Each number is 500 + 25 x the weight over its row's rms, rounded and kept within 0 to 999. Layers, rows and columns count from 0. Numbers have three digits each. The size before them is the row's rms in percent of the matrix's.

# layer 3 MLP down (transposed), 512x256, rms 0.0594, rows 299-370, columns 128-191
103:470508502505487494505530512508494528551486548539523500480505480484484550506524479491506510515527461523525483507485512499469482521495532507525484521461531494526490475452476485489525482487500514
099:456492500472521540479553534505501476529491526490525456501482462494469510517516538520536512543515504530537513507513521503503500507481512527533480497479480520501492528494520479508528492449501487
104:547497521485501532510530494514488473509501481480555478493533518510480500547502512503559490490446550485501475541551505515537469528469473492502491497507499486556517519556524517438528474493497488
098:465495490500489462465486511489504506543533519476531482511492499503492478493469464471471466451488499490495461477500531504505524492509503540487506521526507552503525524560497490533494501522458501
102:472519503540501493497492527553507486454526488489500470529495486549519476490533505526496500533454487510537525516485502504528497485517493522518488477494489500498447486510464495473508528494479472
103:511494515510490479520499477547438537493523535492508483508446496512494483485475526487487488484466516511424477488493491525498514500491539508510481503498485454479520475578479488526518496514457469
102:486533510531475503500539514492476484478557502525502522530518484474530495542518493535516479475513509499520523519488516463529479493523527493512522487500507516513510491496483496551519484493513493
098:516534487546525492540498518503498484513488493470522516499533523526469491519500470529532519498526486508511538530501500529508470494513552486462531508489505469473489494497458499515504494541481507
095:510481505461546517494506489478532487481497504538568457503499475490507525527506500450484520517502502506460450507510489493512467505489482525497488499548476540516537528447523507492535488496567499
102:501472495524457481442459460505525505525518491481509543505518487469493477477517493468501505543529526478494464486504519515514487450481476493449503534486537504565455525472498494490510472477528502
101:519474483510476486511471507499490541534517500487529534522520524512499509530532466456529505487526499551486499528493465497470485488509480502516506520548500511504486519539509541508481499547528523
105:538514490535511478521538513524531455500484484487540560529496489490473494498513510491500468506530494548485538501519516460532431476501502539512484502496496541485534510566508508498491525522514518
099:492504480483500474481536492512491472500511537496491499540547489501504486479496475499497528482452518463487456517509570525468530482533464515528524512525516479498473516517539496520490493497464529
107:504455547502517522463489486478491473487524471483504514547485440473520543499553544482503489538525483512523492489502494482478523537507450507482520529492505505501494511481503501521536518489490510
100:514534513511524498496530507523540523532508487529503478517525523520492543508510487516474541502470513546538507480483486491487492472514460498487506462482502524527470505461473506505505529478449508
106:516512547501485528500543484481484518494508481513509519479480500515492501499493496477477448513499493504517484468499500527519495516491536484503510509504523488525510560464467546519474513507494463
106:534499481491499522486531499486530515465534491523520476539498485497489498494504472492520490464491501440499534516536530524498474503499503499478528485540480545523437532530489471496494488526497542
093:478451493524493458502499504505498515490466456516466519562489515513534458495527498482520520493483521492525523488501537526516458529511506498521543468536510499441543489445514510560484541513527523
101:504522459471521519443495498502470492471502506527484528498460513497479488530538497518466498529499496441505490519533525514481507481534474517539545510515513508494494508509501495495512518527524485
102:518454502525495491481486507472519509475517500467498478503526475516534514478514509554525491543518511499501496494483488484492511471462513525470510505520490549575499495466517493501469486462476488
105:485507531512535515502483478488501454480486487494502543479481494511530500482492526468476493502513529505495520498487499510463498559485470470504510473569474494546463520448493467483448487492513535
104:475520471463485518534467488514451516509534520468482490519515512469431489465544525496556455537541497495484538512523533511468503489507487493540540508502470473476487501447477458503522475483480494
105:489497485513476538499484554504502554485489506528429475471522515487510503487513487528489548451526502552512482515485454460498490502502509473507497512473532490458471500526487466515510509510521529
097:519524487457502503460504477492497455503459504505456509508479494436496516451507531502526499493513465476457464540503512526473481491540497496466524516498458506523499445540535476491513469492508455
112:524527483516532456490539526500490520500514519511498504508534532486551540554477480531510490522501505476478499508458518506506547532482469501489505508505505496551502490475471509475506491510439469
101:473520529496480499507522539508493488493499537459545524471501437498513481481453500526520482495510520471526475516534518516512518504482474450493462535509534554482497523450505449481493474519516482
103:531518511461477557504499515555530546516479516515505496544504466482499503516521512438472528522498522465485501502514511551482479535504492496467485464504538521523521468538523498502525536481465495
097:473528499480429493492441486468490492484503510531475478512530494526529512487490510498513486501501501536494459476502519479511520482511525470471469479493525523553512457529503509471545556436498481
099:456529530517520453486473499446495501515489490533483548496497499492527470509479490497469523495496491507499455504465510468445463472497472487484564487479508481515501510492484518498467553497531522
102:461480516539454502482532515532489499537506530523514527506517502464499491522474495492539520547487467487523440527500466511517451555507521488483455505533472489478490522536497492460518499511500486
105:504464450496463484510475529484476510431506495483488463536471493509476532533535494499510479499531522515502534517502505468502550493421512476472481474458498488529536446518508488528481465521539523
100:493476449471451497517476520461487501499528501454478487457479468507514475491493520475470536502506495482501488482481502524477514462550492478502496494486539535533491526531539470478521470527499523
097:512510483486476445539465549518528526543478542527514482514469537508518478543514504523472490550525539464487487540502468481456518472468485475523536480484464500457528481508526477501497517534429480
110:463453481512492531473498476535512479497502467468442496507486499477540504512494515467477497501517502491547496481421555476487490469494488493510525546471503530507507476523486494469491519496483507
101:507476503489500503498514481533483487476464483444502435502472507493528517511521527514458472480491510515507531495491523511520536512461469511470432482488511500494545496469539516457522446514489465
101:522510527524513441505496491510476496496531495459537470529475470501487512493497554473525504509497502468503494501532471481494523498472498487477518467515510538516491547530528470504496514547497505
100:472501533456533469508534487507489507530444439491570515508486472497477516484503459525531518504480518510501528490488491512472469505504518487506533487493447491506519484524456484547494517482519520
101:492495525514490436486475498498541501473518510498499498453490497509534521560479486498504516463503501500499489504534546485479466513508512505494539468533490486485453460461473500477490478471463519
103:498493479517503487533530506497476451525498503499493454488436527516473494490497504479515507522491437471466502507480511556510469535512455515517511508490452485497503563475446533510524490515496499
099:496487504497474462515465475476508467501517501463483448529503498524501523470478517526464505475489512463505535502476466514477506496476541472483506529521504539506530519436473495456489482471495483
099:502458473508508506472483524524499498501492534522531496494490532522480508500544465508490452533511503484495533529462508499461494525463440521505477451467504513513507528453485465513524477483511542
103:503499512488477553487476461469513490489506479525502454473523517509477514483466508510515456497495486494514548497491480501513512475505495493539505481511480546449521473539513472535496461520503506
104:499506513511518477511490526531520486475436547520499503532489485463499458458474505468483499436450496516492528484492469513525503469494474523494514495479495491492483493486485485502531507490489526
102:501508493516518484494486480503509492498547520459494465478462518454494487489460531501483481488482482514508522513470490482495552526525512484506499487500559509471493481477524489505519479446503523
103:537503505496507470492497510537505525512471433466474483510538507496518516508488533478465519512510502497502491472479496518480497480526527464485507523479527475462477453485472483512532490485539515
104:489540490454457508478504447491463511510510469535546489451495476483535523493508474455513460520555495485506515507470498475476503508479482476478508506532474486509509530478502491421481531505471478
103:495533494486517465483507478487500531479533504459493461495522504497507478468536549488523519506519493499523477531485425501496498507492507520513534446511499525500517517503552490468460504507528557
100:525484518504492527520480508519476471510498468480459482494490504516493500500501523503507485523538484495500480456473519462503503525549497560495505531509440493496469541535490514503515476472492509
097:472509559490511535547530525476453515479480487483497514497519496465526462486492542485526480480547448507500510491509486533480502520490515508470509478500480505496544452519496528493508453478485516
091:451496507489476487481501494550531489456534471485542519510540520471517491516495488521506548498509523499512485509460481549522480487497486485552522490479495506507534487396505558510534470526467451
100:538513528463500458510526486564495518484509519485505495475508515471479481466501463533458453524526539550497512467471514497525459515495460477485477505557521512518529519481497514467520496503483544
099:478507496454528510540583466498506551505484541461519487502443487485471493481523512480526516474502492514495460481477460538501479486484485519450508517510467509492517522528548553511534462480489527
102:465492530486510526487523494527490491499538487509469516450503536495530483496470452513485520509511522477559492481529527554538452509500473508498472498528473511489449539565494492501507474509501509
092:463483497476480461473504517455490485491518523532504498477468473513506517517512505507490471565497468502480466518507514478474506488529509540504501511523496502527451448497516451496451497498520444
093:502497519540481522515478480545507534496465514500508565501488480492528513477547520439527478497494468484516474508499501525510518448472509494478499517511520466475469514559524479482492504513476527
100:498526483462544514498483512438511514459521541503465445475543538521514512513484469495512505563479488512507527509523473516443500484475480526540499488543525438459502511535496484472458486513508478
085:503494483468520538484501473423486525450448463525484504479464496531497521506561484511493478514488453433464484499498517513497517477481517490470516500528499513471513491595517420519495504470484460
100:514470476462499492506510498461499518550483488510494515493491505458480467476475487480528512498509512488482472478463492481495513500499503501554501508479501554487510519521484546549497532453502507
101:507515496521506487507499552486477492526458505518523472480497495518529506479512472459497497498541523491476470490477472470462516538506473516501496479503523497493568517488515452534517526493561501
105:499518524504499483518499457511526486550479490492468509541478485538479479533536510502528493491507535497518492515481498491511538554468489467525486512494489473508478466449527498493535468493518518
097:492494521459515514545498491491504538504505542462493510501507502509567465507452509469510503516528450517492500520478544508513490493520517513496486547540515510468500507559488513517535515477489463
103:495478535516537527533481472586494490501495528550485504503460547490486465497493462493542516503513541541497496495513466480533506491507480516473484465537464502510477481519521481519498497502508463
096:514506451476498497513482522506512543505500494557500509488528475482534481547517519505493500499495485489461511508493529470528499496495529542506506532461482540516540522486469437517520518487492511
103:490507476481480492519528471475571438480471538530519543482491461531503525501512520491503464472494452463475431516479518505473521510479489518496471506503495503486491532532502521478485500510485502
100:512498491475509557516499522491497518496513487517522505467474509457481541482524522452483483492491480490516548488539499517485450472528499494542521474504505473498500497504507506528476543484506503
105:492490521448467490551499485501494488520491496480502506441491513528529505527536484441521453490490498490508505450448524523555480504533484539515506514506544515475519482500513501540474504482445536
101:543543512484532457444499505467502526529545532518512486511486486500484485449520521482511495517507523494476486501499508509510497501534487549509539485530518525537483519466505546522464515500476506
099:520504512469504483485513473507515500470471559478489454477438455532458496509478514508519472515508448470489492481508490494478488524519509478528479546483500453454518510427494485505515505478508529
105:492442542476533529489488480520463515517458507507470530510528479497496485510492518482512512523515492481497489505471493520478514493469466526497543498541516467486503530545475529510478488491474505
099:492481515455545483469475506498529534523433512533534490523508460469516499507500515489511475536511480502511479488536507485486479536517533518539509520518482519476510479547520478466556502510485529
100:476487530470481506518529488475560493478496479505465510486515501467518537484508490466530511487534466499536526474522535438484504497514501477488495535499486463496529471481466510513481551486542491
094:514545518534517487458533485504507479462545498534508545507506557491486484482517467542496495486486539482486521541507514478551454485522492486490458496508488549500538493521508499505526469515496491
# layer 3 MLP gate, 512x256, rms 0.132, rows 300-370, columns 128-191
099:501517505490463507515518482501482528502469497545478468511505507513498504474435461489472468536535479486554532499506541481531558471505533492505520471496509550514543461523512506462527496468489547
109:519500515478497461495490556454505530446495469507542499475524521470466514515505477507467515485527539507492515483512497520501504461472489460511550513485493475494481517518473468489523527510500497
101:532546479486501531499496480506527485492538465494501522489492513489516481542504501496473475531532489506475496483551489510516517561492483447470504482483528479504549502451455492482507486549531534
101:530499469510452486470561511472491480473477498489490474526525506494465472476499460502498494478530522471472475494542530539505470515526526582505470542519493460504518497489497550506472541482527505
108:461507546523524516424435541498505533508487512530496429472528539453499491491498480544516511499504527456529518511509526515522482461471450442534528498506543524544526489486542482498495501519499500
103:509535488498514513498482513539461517507499572505532488505505505485502479454490483521482469483509460499469498518486486512523520455485482512515522497507495494517512531474540489504516526485534468
099:523489542498525493527513498505494486508547518533538476541521465503473484480469545488535476498513508524543453497489520524497496500496519509441463506453489487486519471468498482500522524506529509
094:453509488466551481441512473484449510481514469488503468489487492480487533479503487481504527471514502463494494438538468504499532506539503530470461515521511502519495514512501479506485497567429455
103:516517558495521492492508474505526505487471508528500484498539449494500504471514481507486542431484499456509488468456470488516536487472520509473521542517491531491496528485462504492465518499479494
097:544529470486503496490511497494484531494451497498521522458565492487519492488472548529506490506512497536468529514510495515480524491496506494507483530523472525475514529464473498484496514467518525
105:503501539510487468514513501478510533488499468515501519486535497501460501540464482502494469477531482526462529500521498495500517487507454491498509543485521512510489519521496510528474482530501567
100:521517517509512503515531521566506465489508474448484477456535482520509507542501497449482539453515554461490491522508508506486457487476491515521507510510513542475541499513446475464482542471492498
109:509540524515523487515536483551465500506463560480507465469551494497501471523510506523491520528506453521527504505509563525532491497466501515474515493528519528511464494451480466471492488504516501
099:539507521455484491457500482481490559530489515504468483498485475501491501480496488509458465488489505523486504534470503431504483495526480535512525446522473520518476497478468505482535531488487462
102:495490492452513462485482510483504495519496520516476551510478461458496560496474468491476454516479505511490482468505482484466457500510506521506487504491506486488446513514553500491483511495508508
100:492500471507474501482496538509506489531445486552483509497521480470483448463499496512465466458515514543514450511502549484520490491518476492511496562482495495534547559507521445498508512497499527
096:463449457508504515514466492542505434509488476485532479488521478499511498497531469455474498511519500511508472464525515445564474477524528463474518453471447488533506469493484501516513505496529523
102:530495557468485491513463509512470499488449517452525493491503528515504503482458488511518515492484466484500489486496493526493551525511461489508515446545528479505474495502514511496500476504494546
102:459506483484482488514491502552520485476503475511500510503453506504486521545463489532483562511506538492461506512503510516481486498541487488435547540469531507536473511519555517467536489541510503
104:544527478454462537498454487525500517515492461510478437523519438507459534484503479528483522460469507496500470475471494504515502488525524505518518522477487539513555493469478514518493501467507450
105:510503521510468519486433453498468492524490516474561490486486455517465526480498440502495485500539557552474504487496520531460482484471498490548493556441489531472479496526485492540509478524479519
099:474487492523507524542516495494512503508468509497454475476505464515466493523544504490467538484465493503533472490492490491542443468537519505500507502506438508501509522517507495532513509501500525
099:505580512492494509525533492540490554449499479482493490503536498528466516464474464475480458527485482449512492505446481505474488494476543488532524459523526484492489489500466483521449515496489493
103:525531474486484475498509508505486510503477547501483482526471527454536500519486534504533464484523514476474533493474510492493530525479473480484472484470519521571487502523497471452511464527486534
101:477511495523473507518502536480491506534487534526485527485479492483491477471486483512482460468519523510489530494492468532546487485497475491456512484470529527481486530496517480506475510490519462
106:479493480545495520468490497506475513496479519470542514493533518498457504507515484512489483525554478481473504520491508492507486494493450511534473565472524521513505529488500491470493500488534549
103:506479539522513487488503537512483512558482514527470497489498480512484518489426482514566474525501541487476496487543512507496505537482560474486527541462470535530524496471483472484477479447499505
097:527491493504489522498504520492504426493460441491577460493491489509492485547516512492515550491503508511503533535472515499478513515474518472498514471506447487498540499489497477523517508528475477
106:516498488527545536491506529496502481483521509468530507500480496511492473527468511495508530511497507513472485523491502539514471505508496477521489467509465531485526495485481522491494548436491496
106:519484514506498523484494493547507451484536449450486501474474503493480520525499448464486516475476465497483472446489493504511445524506528488488471491449490498499493524505470474520516494505458510
099:495484521489525503489513509510520496514497480550508463504524459501500480475484489497484485496548563511533490495509488456500443496536483484506473522505484489526538494521505506502476507510466483
097:527486492507527461503510459509429461458499480515535510539519486470490512526492490506507531509473509483466491478473489522494490521496525489490495527469466499546502489488493497476488460545563529
106:460472495480504473465498499475528457516493465524492531491497506459478488474490514521476487518479469474477525476493519525476531561519550558518499541496517461501520508494519526518505477532535474
098:496457482480488469527486455536509469501505494472528469456532494502500523499519490511504486534496496474485511479495496508483514498457471530542492480503478533536550494522537462489481581515478552
097:480530491488518514494499519489527486510472514490462547496493462548479524484513482476494489472488464473519527553481525484477494481466498533530470497542497510537493518506545578497508476466483485
104:478548530501480535543495481525500468519476516537506452510466501508526488448494471494526518511519536486476471517484499511529499474547495482503528493487496466457517498504505498511505507534451516
100:498510532554522452489528488511487495514507511483545482516551485495492533504534486496522507509498486475512495511529488496547522522512514503523501460441505541498477514503508508512487451452506491
099:512493491469539471492545538495508432492484488535548554492455480528506525469508518500494448469497488449511515514498504493523449524484527514518510509499525475526541505477510482449527477485513487
095:479454527509499572575491466474516481484491479475514520506542486499505505512516540554502511501497497497493501471505477483505519492534459508502512495489509506520528491516460541503488539503498483
100:480503458487434517457509512514469487500499518482529503487503507515510512477483483487557490460503499511476542506517529493492501582460489482501499511457492471486528503504499476485497507453503542
098:549510508532456492471511499491469489480500483467460490534517507499495502494531483506507518523496469489492466519532480542466508489485552509494526512490513473519487469505505510526506483485527518
106:461494485528522515491505476572500560468477495497456441497493525471539507534498506507497470530512545534524493478513468490471510492535473480525524514498530523489482473494539474480505513505522490
103:488489551514486512477476548522467439515461514482483531520525520503453466494508492480463470483522495475512491502440480528489488520489483480516513455502481525575498558509531519495502498525468509
098:480440554475498477482482478549509531517523495532485536459526493511469547494502494473490516510540460468508490512476509473469515486470493538495517524507543481542544492495564508482521544489499476
105:501491504492471493535472456496512521519490514488512519540480477509563469510476502545460561479545509521516490463488457458507477496447506505476483500483503516551464484518473521494482494505517502
104:496486497494458538480498496509546444527473520508469504517491480473525505470469452483426468478484530505483516487494528506525520486539480546499503520543504520509482494519506498485467483482503495
098:508488495530556484477515479488501483512534515519523528506503478468509488477562545521502480512475532493497511492507512548488499490465532486475458486499520467508517511461511525468489504522510437
094:507537481501494511512467504474544508455501505471503522485494540477522531453492529547541533541481492529487490492547481494514473506472499509508511525527497524478517492473463481495535452510496523
105:462538483495482454534506518523483489544513461515499496533510498490474495505535515528482503524450507531488507456506483469500520503495486514544491510490505494481494544513532485483474465488479486
098:531531476475490520493571481520499495479481478478548549492507485521489532490479507510487552499484477497506550498486492504492540495541510488490544474532511513452485503516495462481547470494486513
094:485500520493549484452510504466509460496489492499497513477516497528485491511513496533479476483475525493512479506522552526530543444516512499485502537540458509526503490453519489469538555498486503
097:478464500512479475478477508523515476512508514467489468524486483531430501476536508499514486518509482499509526520507486487488497480535479483499523541525482460497490516469479555511512522502497550
091:532481509505493525486535535491442519485498492515524497518496538505455511510499550486478487510534494466460494525478468469550488459496487515515518499511494524513522464460476527487452532481520484
096:511509495560512543490501527469500430506506498489520462491530515470516474549500508476484525489485508476494522542471505501538477534474503468444473512474545520558496479522518482520484484481504521
102:496503556501461490503496482473542516490497479510476493504534464468531468465450454484532515496521523482516537551532483497495503530476475501492477506526506507523511464540524511506485500477485494
092:491503449490502445510464495518497472521524513493498520506487492487513512541513489489528488487465488539482481524455529517507479504487475478521488477478455500457526511486506501495494486476494524
101:474478518474545521472502435532492491491473497523523515463545531471489477517515510510451487503517518527459506519524474457507487505516525507512522529524468498490513508503468498539471503486519517
102:486481489510476509526521443482461513509459518504506478510473514497494494482542526516466519510489477498447494488461510519471471482480481499513536498477489508479464507505488479519489514491501459
103:574470505497463500504501531538463520480514520500465513490507488512463496525473490518519521458478470486488514535457534537511480473482501460493529510515473526523477516500489512479476510474516500
099:520493507467491494496511508485520503477504505473497475481462482443493530497494452490488489527503483525531517498464543459501515499549464513511508451490484504499475516462461499512479505486514476
105:509499531488508482458496512514465491496486484486513485513483509524521459522505495487508465479448488503468522509507480475506490475498516545511494498518487513525500507419494476509466472539504495
101:515536492469546476516471496523475547502479488552471502503509468493504475515483476509540483446523470468512513543502512487491521524480504487502521500461470497495466503500478471532556529530516507
095:488465512479538491522504539537519539483485529551481485486525515506492458520465494562492517499507495518478498497527471493475510545516536509499492517470539554535480487521453469534461509491458509
101:473504488496500501486504480493518479502463502560477499516511466501500541469455542468501518495488510498475497533503435516504514470514531500529503508489505504480488508527480537516483538472538526
104:504508530495489529490473502512530527503487505513508511507540544527471495483480483474473498446490517497544523509507523519513477481506457524493502468497502558484512476478520583526470488473480480
102:522503528483466494537484450519515524498523531490483533509499523522465472452467473529534493500505528488514508486463501519506509484527518472517472524495459546498474513527541535518484486517457468
099:539507479498476553549518526457523493480548500516530534512517491518536458469537452515451466510497494512498531511476490512493505455483501554501493497510505495512535478506526472541456503498490503
101:467565486502543421494476496501448485532493470500563512493511471468509513512505461454467509499480510503518525502528498495519469473483469498486549484520524503456527461518517515455503497514498484
103:477491525517544539513548536510482465456451497459500488530515500508504536463513526500521480518507482539529489519497513494506473521461497481521512526507451504527494498494517470512477501497482507
097:468470435488505445530521505480545477491522467525506517534521490492431509498483507517454509465514496477460529535507471535499499497522487481500507463491505468518513537490551465552523528461523513
095:501450515539487530544519501495478494504493528508552475486509462477497498484465549544492497527474494478522488491500511505484520474456511474506465522519482440482514497483521519462517515505508509
# layer 3 MLP up, 512x256, rms 0.132, rows 300-370, columns 128-191
098:532502531500434505500519485511531522520507501468489506482513491540511556526462526466487472489485497513543476546513482456552504483497527484537516481518503514524488510482513518485516495511541494
104:478483522521500543475478470500579509517502522494487494506514483460509500492534560547490487498464475470471450512510508506555473532518474477514462501513475547500548490495511482485478477487491489
101:485505462482512491489491496480508482520500506496485480570559539489473495523474486507495505535476525495457462457499520497515486484497512509499523489485463484510463549513512493486490503506511496
106:529473462551524510490493524514503524542538528524477489491525509524559508523509474520545514472524487475502475517530484488523456495521476510489516447538507438490472494508464538449520518530487509
102:524503507515525475517503507497514520505545479452474496513514562537509490523527508478502498480520507502486511468486496468504492492526463515480550515499501502496503471512458535545476435558512489
101:494460498504530496498495495504535485460489432534494551503502511451508512561463504458520478453498495538515495484492519493507493489528553480482546476529531471516487533508521494506504528515493488
100:471474522524488544497481524489475536500519513470507460479534533474465539451510496532489436537514501472511490494523498486496498490499510549490486505515463466506475520477515484543481465533495494
097:516481457522518463471491502494475501444476447509491481487489506483462438471500506557464502460483492489496525485462484491507527527495442518486478530539478526548511482482466502476484549437503499
101:481491509509503465476504487503493510517536495522489439513504494501469511443515577494523443502479470513457505493504514496468474496532500433470495529519505478516528530484495489511452511508486526
096:524523476546534514505501476519493478493534494517562467484475495449514506500484519513448471525534514512492497556552484469473514517540479501511476506483498489512495513523486498508492528528471493
102:525523444474488486507496511484511525470472541521498508484464495521489500514520477512468507470518520505545509454517522488542485504488556499491548500485521505486490524498518492531499494503543465
100:498516495527531533468487519509478489502515493556478500482491486523490494523477503479483518472515517502496512540513521536497511520528529493507542564503510500479485520519498526461505533519469465
107:503547528487501505511475500526499467439520495478541487450522482520485484520483480523472507470460543505517504517482515539504503504485519482499465554511531484478484496500529453515505540515477470
101:494450549496502457454501519448482499518519497477495494476453479504518525472500488465517495507477478488484550478485533486456527523472513509501517459503496482524509474509468515476452485509530493
105:446497485489494490482505508487516462504548539516493539482482480494486516524490513493488492527521471467480515493509538474490493499491495482514509486478547516501515462508486549498492468533532528
101:521506501497467524508478529523499540531530450510460500480517484500490466523491475468513495518517548489492499526534475555521501494478510532503509464527475561523462545500498461491509487520479494
099:565493522515456475510490497503478507503501532501548505491471496509472503470523469488497511479485498486539519515460526463463494498480468467550561527508503493528492472495504500529526458525467494
104:481480480497484525478476459540441488482539516506469503519485455556493536472495476535487548468502505515529508503462554498494499516538478506527533497495472513503524518528535511499517491506471531
099:524518491532495539478469515488509469490506543506525522517487494478509531526416473482468478493528492546491485507486489505487473500505501510472497529449472479523509531462519474507489492498460486
103:484465496526536486496485490520491482481444482506480515510485491502515502471491522450462490563525522525529509499510519504455480513531500479496476509515516534472473526451451505499509522511515499
107:530468518453493466526529502515514484531542503524496487493475480457497495538513470525487510487518512499461511479444526497475467501507478513455470543480518488528502514486529515483478519504478489
102:466501444472499505512516532471531523467522537514469477513485495534542513542493497508528524492467496521501562483482493502489492517501512531480487512466530492557485479528519470496532464499496493
098:488503520461521492524510502490491464489470510510456545489470511500495482500471517484513523528468510470496522487493501519426527481500507482475521514430471484510492502491467510473521483472539528
098:527477514497504510518516470493495462506459449510474501483476462513480494461490534474527518482478499558525508497504459494482481485557512476513507516486451491441489524515500502479520500493482516
103:502531508510497495504523465497491484473503525477512542499457554561484499551492509506457519540488489494497497504481534485504545480543496567501499501514478469557499504506503505481534516545471508
105:535508522517508478501511550551525509504497469500470512531536481498518518493508489495511495528503497503488457497543501530491487498484543450522491457484497470485500441509506516510518472460495496
096:504527510485419530522490494490425525493513471475497520508463507520517489538463514473513490523493470510548496452540503470481534468471558484502503498489528519503474503448480528470499497497472484
102:525528491486537509479509521516488509531493524462519471490507489519536513460495487471511541486481485470536505446542490502479489500504501508478479525476500537487498532516447522488472498504474490
096:484439471509471513480511452499544450520500537477516510494459503470492496467515494511524544493477464548492517480492493529464463495525515507516512530494515531509486570504511502473461481495502474
106:509527512524488506508510518523446550476523501501515517463510453519512517515514514504473501500510529514467522475499504489491506527505488499520502541540475502502505497494508500527491517514502540
101:504498488514491534560498533506503508480452523475492483497481491510482501490488532513509505492552473513527538483492535472481503497518509505507483483512500509505496484476471509501520537518432496
092:502541462460507484526497449506509464501524519492502511442511513498516502511487495492538517533530433491495525513484494511518462520496484511521476478503576489543477484487504518511482509510515535
105:477511496501489520486513473495457542519476505509512484517552487493526515518474497535497497472454507447462518450451510518494499491460526480501519450480483513526516479472504510484513495516474528
103:406539522512476506504447517494490513495508500515445492483486516469458500533484454533476550499477537484501553521498507461465463501471496538452489513526463532511430547480513488553483503523491533
098:469500445507507483540496491535535514494536502494506492496511468502474516479507512479474480500491543540508508492529501510474491509503468500525479546496493520464501508517497470516476518511500449
101:509474485468512523503473482476486525484491529469468532502477467496505514510526532499516513518499504495521497513499505474522499522506517507538483547516548547525473517493508501503516519512544499
103:481513500541536493492534527536490482501507500515446537494523480409486451488500479500501529512498481537496502504509522510487474510504508420526502512472474512508493512538516490503520519499490472
106:506478455446520478511525475490491485453456437549464519522525507483547515521470491510460467499468520501500512434521514521528476497493492495508507530494453541464477554517494514469480508547513535
094:468507506532487487485552526492530474514502526537506511517494462486524482550523539531475505537497468497442491518469538521480543452498544476514461522523498515496496499512479483484502479515561490
099:469523525525509537451486530496511486502492534466503460507492476516479445499545524544481499496472493533532518519502485524513450545458482494472485536480498489503505537513509506503448528502519527
103:517509494463492472473498506509521501488486557530508489499521519499532523536510479485485486490508494529473514559493510499474472476490536500490504469465514485459533477497535454492467500520478494
099:539460493477450458512534568515520503503490491537467506497518501477476466519499482533502515490493528489470518504499506521467503466498517491485489505558488497491442483539475505471513499481521487
101:482510585479506503527491484466487517537537499561477467477443492489493507477496501495485502519515538512535515515542503471490446487487505510487511485503554488450518509478544502574523476458493491
098:512492506510535464485542509481478528492482490508456504499511480489456454516485505509497505535527509464493455501486464508511492473437509514473523465499499484498519476497543498482463493517511502
104:504488494459514517476477504524487518451524463512461500470537470494510517503494464479468483512494464462470499510498465507506513525510491480490488504511493520492479488484500465484497490541519484
103:516491514509512525539478502465488529518486507496534517528514461489500508509506553536487505520510477528531514526474482494529513550473540496513502476508486514517495456509474471463510511508494506
096:474520499492465521473530485511483522486472487481501538469499490508510564511542496547507479554480474519507512493485522510472470477505495490514516509523457517490472564523491477517523491483460494
102:492470532502503507493534519450529489509471494495501508488505518500475480504487462516468512496502466502501518488519497519523505499458475497461497537513482453497536525476485499458505484493480543
106:502481535488515495483472500500487529455510528490491484472497506487530478478512502491525484469557479451500490523480509519508520517527520479489526467551509500511498475473494513498495529520509514
103:473518523489567509508492499530462507520509467495471532512506477477452522535508499470494464503500504492522486504485566486493536499519464479453536503515514462505521477523482541468535504542494537
100:551485503528504519513541502502511522515457512506517434499476482492509495487496510480492519469494511489542487552530497485562458466532467524499490504494492533484485531491496514484493530527498493
101:487504509492504479496524467510534487476492466475464546462550470466489535485524512473484521533479485483497512516509509523475520519505508467547446492515471503445462488475488539543473460485492460
095:519510510511525462467509506512492504507507525496469494523542507454506489478545489461517484501505496493546487520512495497510456505514469487491507475499540546509480482508513465495482505538488525
106:500505530504479491512469493489425463479492500453510505487521515488493516512497493455514479518416480509510492510484519510525493504470494494497470505484527515538495493540519448515496531540485540
102:514501558540510525487528477479498506445458503484471525534511464454501437497525458530511497492504525444470479510476517521516473516492485511480512499517538512529473485517536491522483472489479511
094:539435473488468501484452506492495482486529499489506518507482486472518493528486504521534484478461485513484473521475513551523501474489471503539468488496475513514501538491464454484489463478476531
104:491478502502494498479519540500503483472497481517496509504495481475523523550469485521536490487486469516547479461485508534508509518505460486455512496479504469510467536480485562503509451515517469
103:537518520480504529498528464483487448514501488518508495503496532489458472483486473480454485502534477488487463473500570497493524471527493517464488512458490486533479529485482518505564459478515510
104:519475511467508550529506490505498494508482512473533487517498492529495486449526491496483512459552484494503458504494499513480492494509498513500502508469519495522485457519526497516474527546498458
101:513476518501524506494471511515465480496451485513525537524482515482511510471471474461515475506518525488533504515463515531543487507507483516502498490496493533477520480477467516542490442525530512
098:490509517478513483471487547536494545501463506500508493503548501454462516471552462435516462484476532528506524496485488487532513503522520533530531499496501471558504508519525482492501513499516480
100:470485498492467466471492525491524471480533505509447463490512464464510442473513495550497519497503476458494466469518487479565488506468512502491466510534490459521485486498502535508527488501484491
098:527506512520479489438543522492464514514494456518519455501482535482493458465515513486526501509517486501482468530493529491460531539505476519505489484494468515500495456544507464497506487486522492
104:509503489511494517529502462479501492471529527469502510493492502487472495520502493485503485465505485485464503476489542522523500471485524498501493446504496504524513461511510509486496490423476570
105:510514524482482513540518504460504520507499538467499476477532497555511495508501467491476497527478506539512505517514476517531435525555481497480498485497471544470512469507498511514484501510490506
104:500528467526519530541524517522534498519482501519481495486513517494533491526498485470511472463507495473494491515468523493530495528507512507520492495531516452495508492518477492496534482521506491
098:526507515535489505515490502500498484471503517527496448443495481515479581457487506499499493506521469519492515506533492472467509448522494525527478491522503515514523511455540503512501517467478533
102:486506488477483540493516523486482459521492489511472501510511502526516508488468464488490494470421494487509438493525469507504496526496501468441467458513541513493500492501495534512456501543489473
098:518544493477481516503515481549483502470539505521506516516514547514454474503485509534507474476478470519495531502512495522505488467458516518481524518482493493467514538518481477527519494469494494
104:525494542476519480506517485497504521455510507447493468540471460512482495432517519505522467481490525471514515532493537448474513521498501522550505485486523480472507471514502472505499504504511541
089:516499509478473469532440479533525493505508495487473471524492522507534485541487514532535530484530463536526549477500468470505471482511488525471533497496520498417481534511473489527530497464486532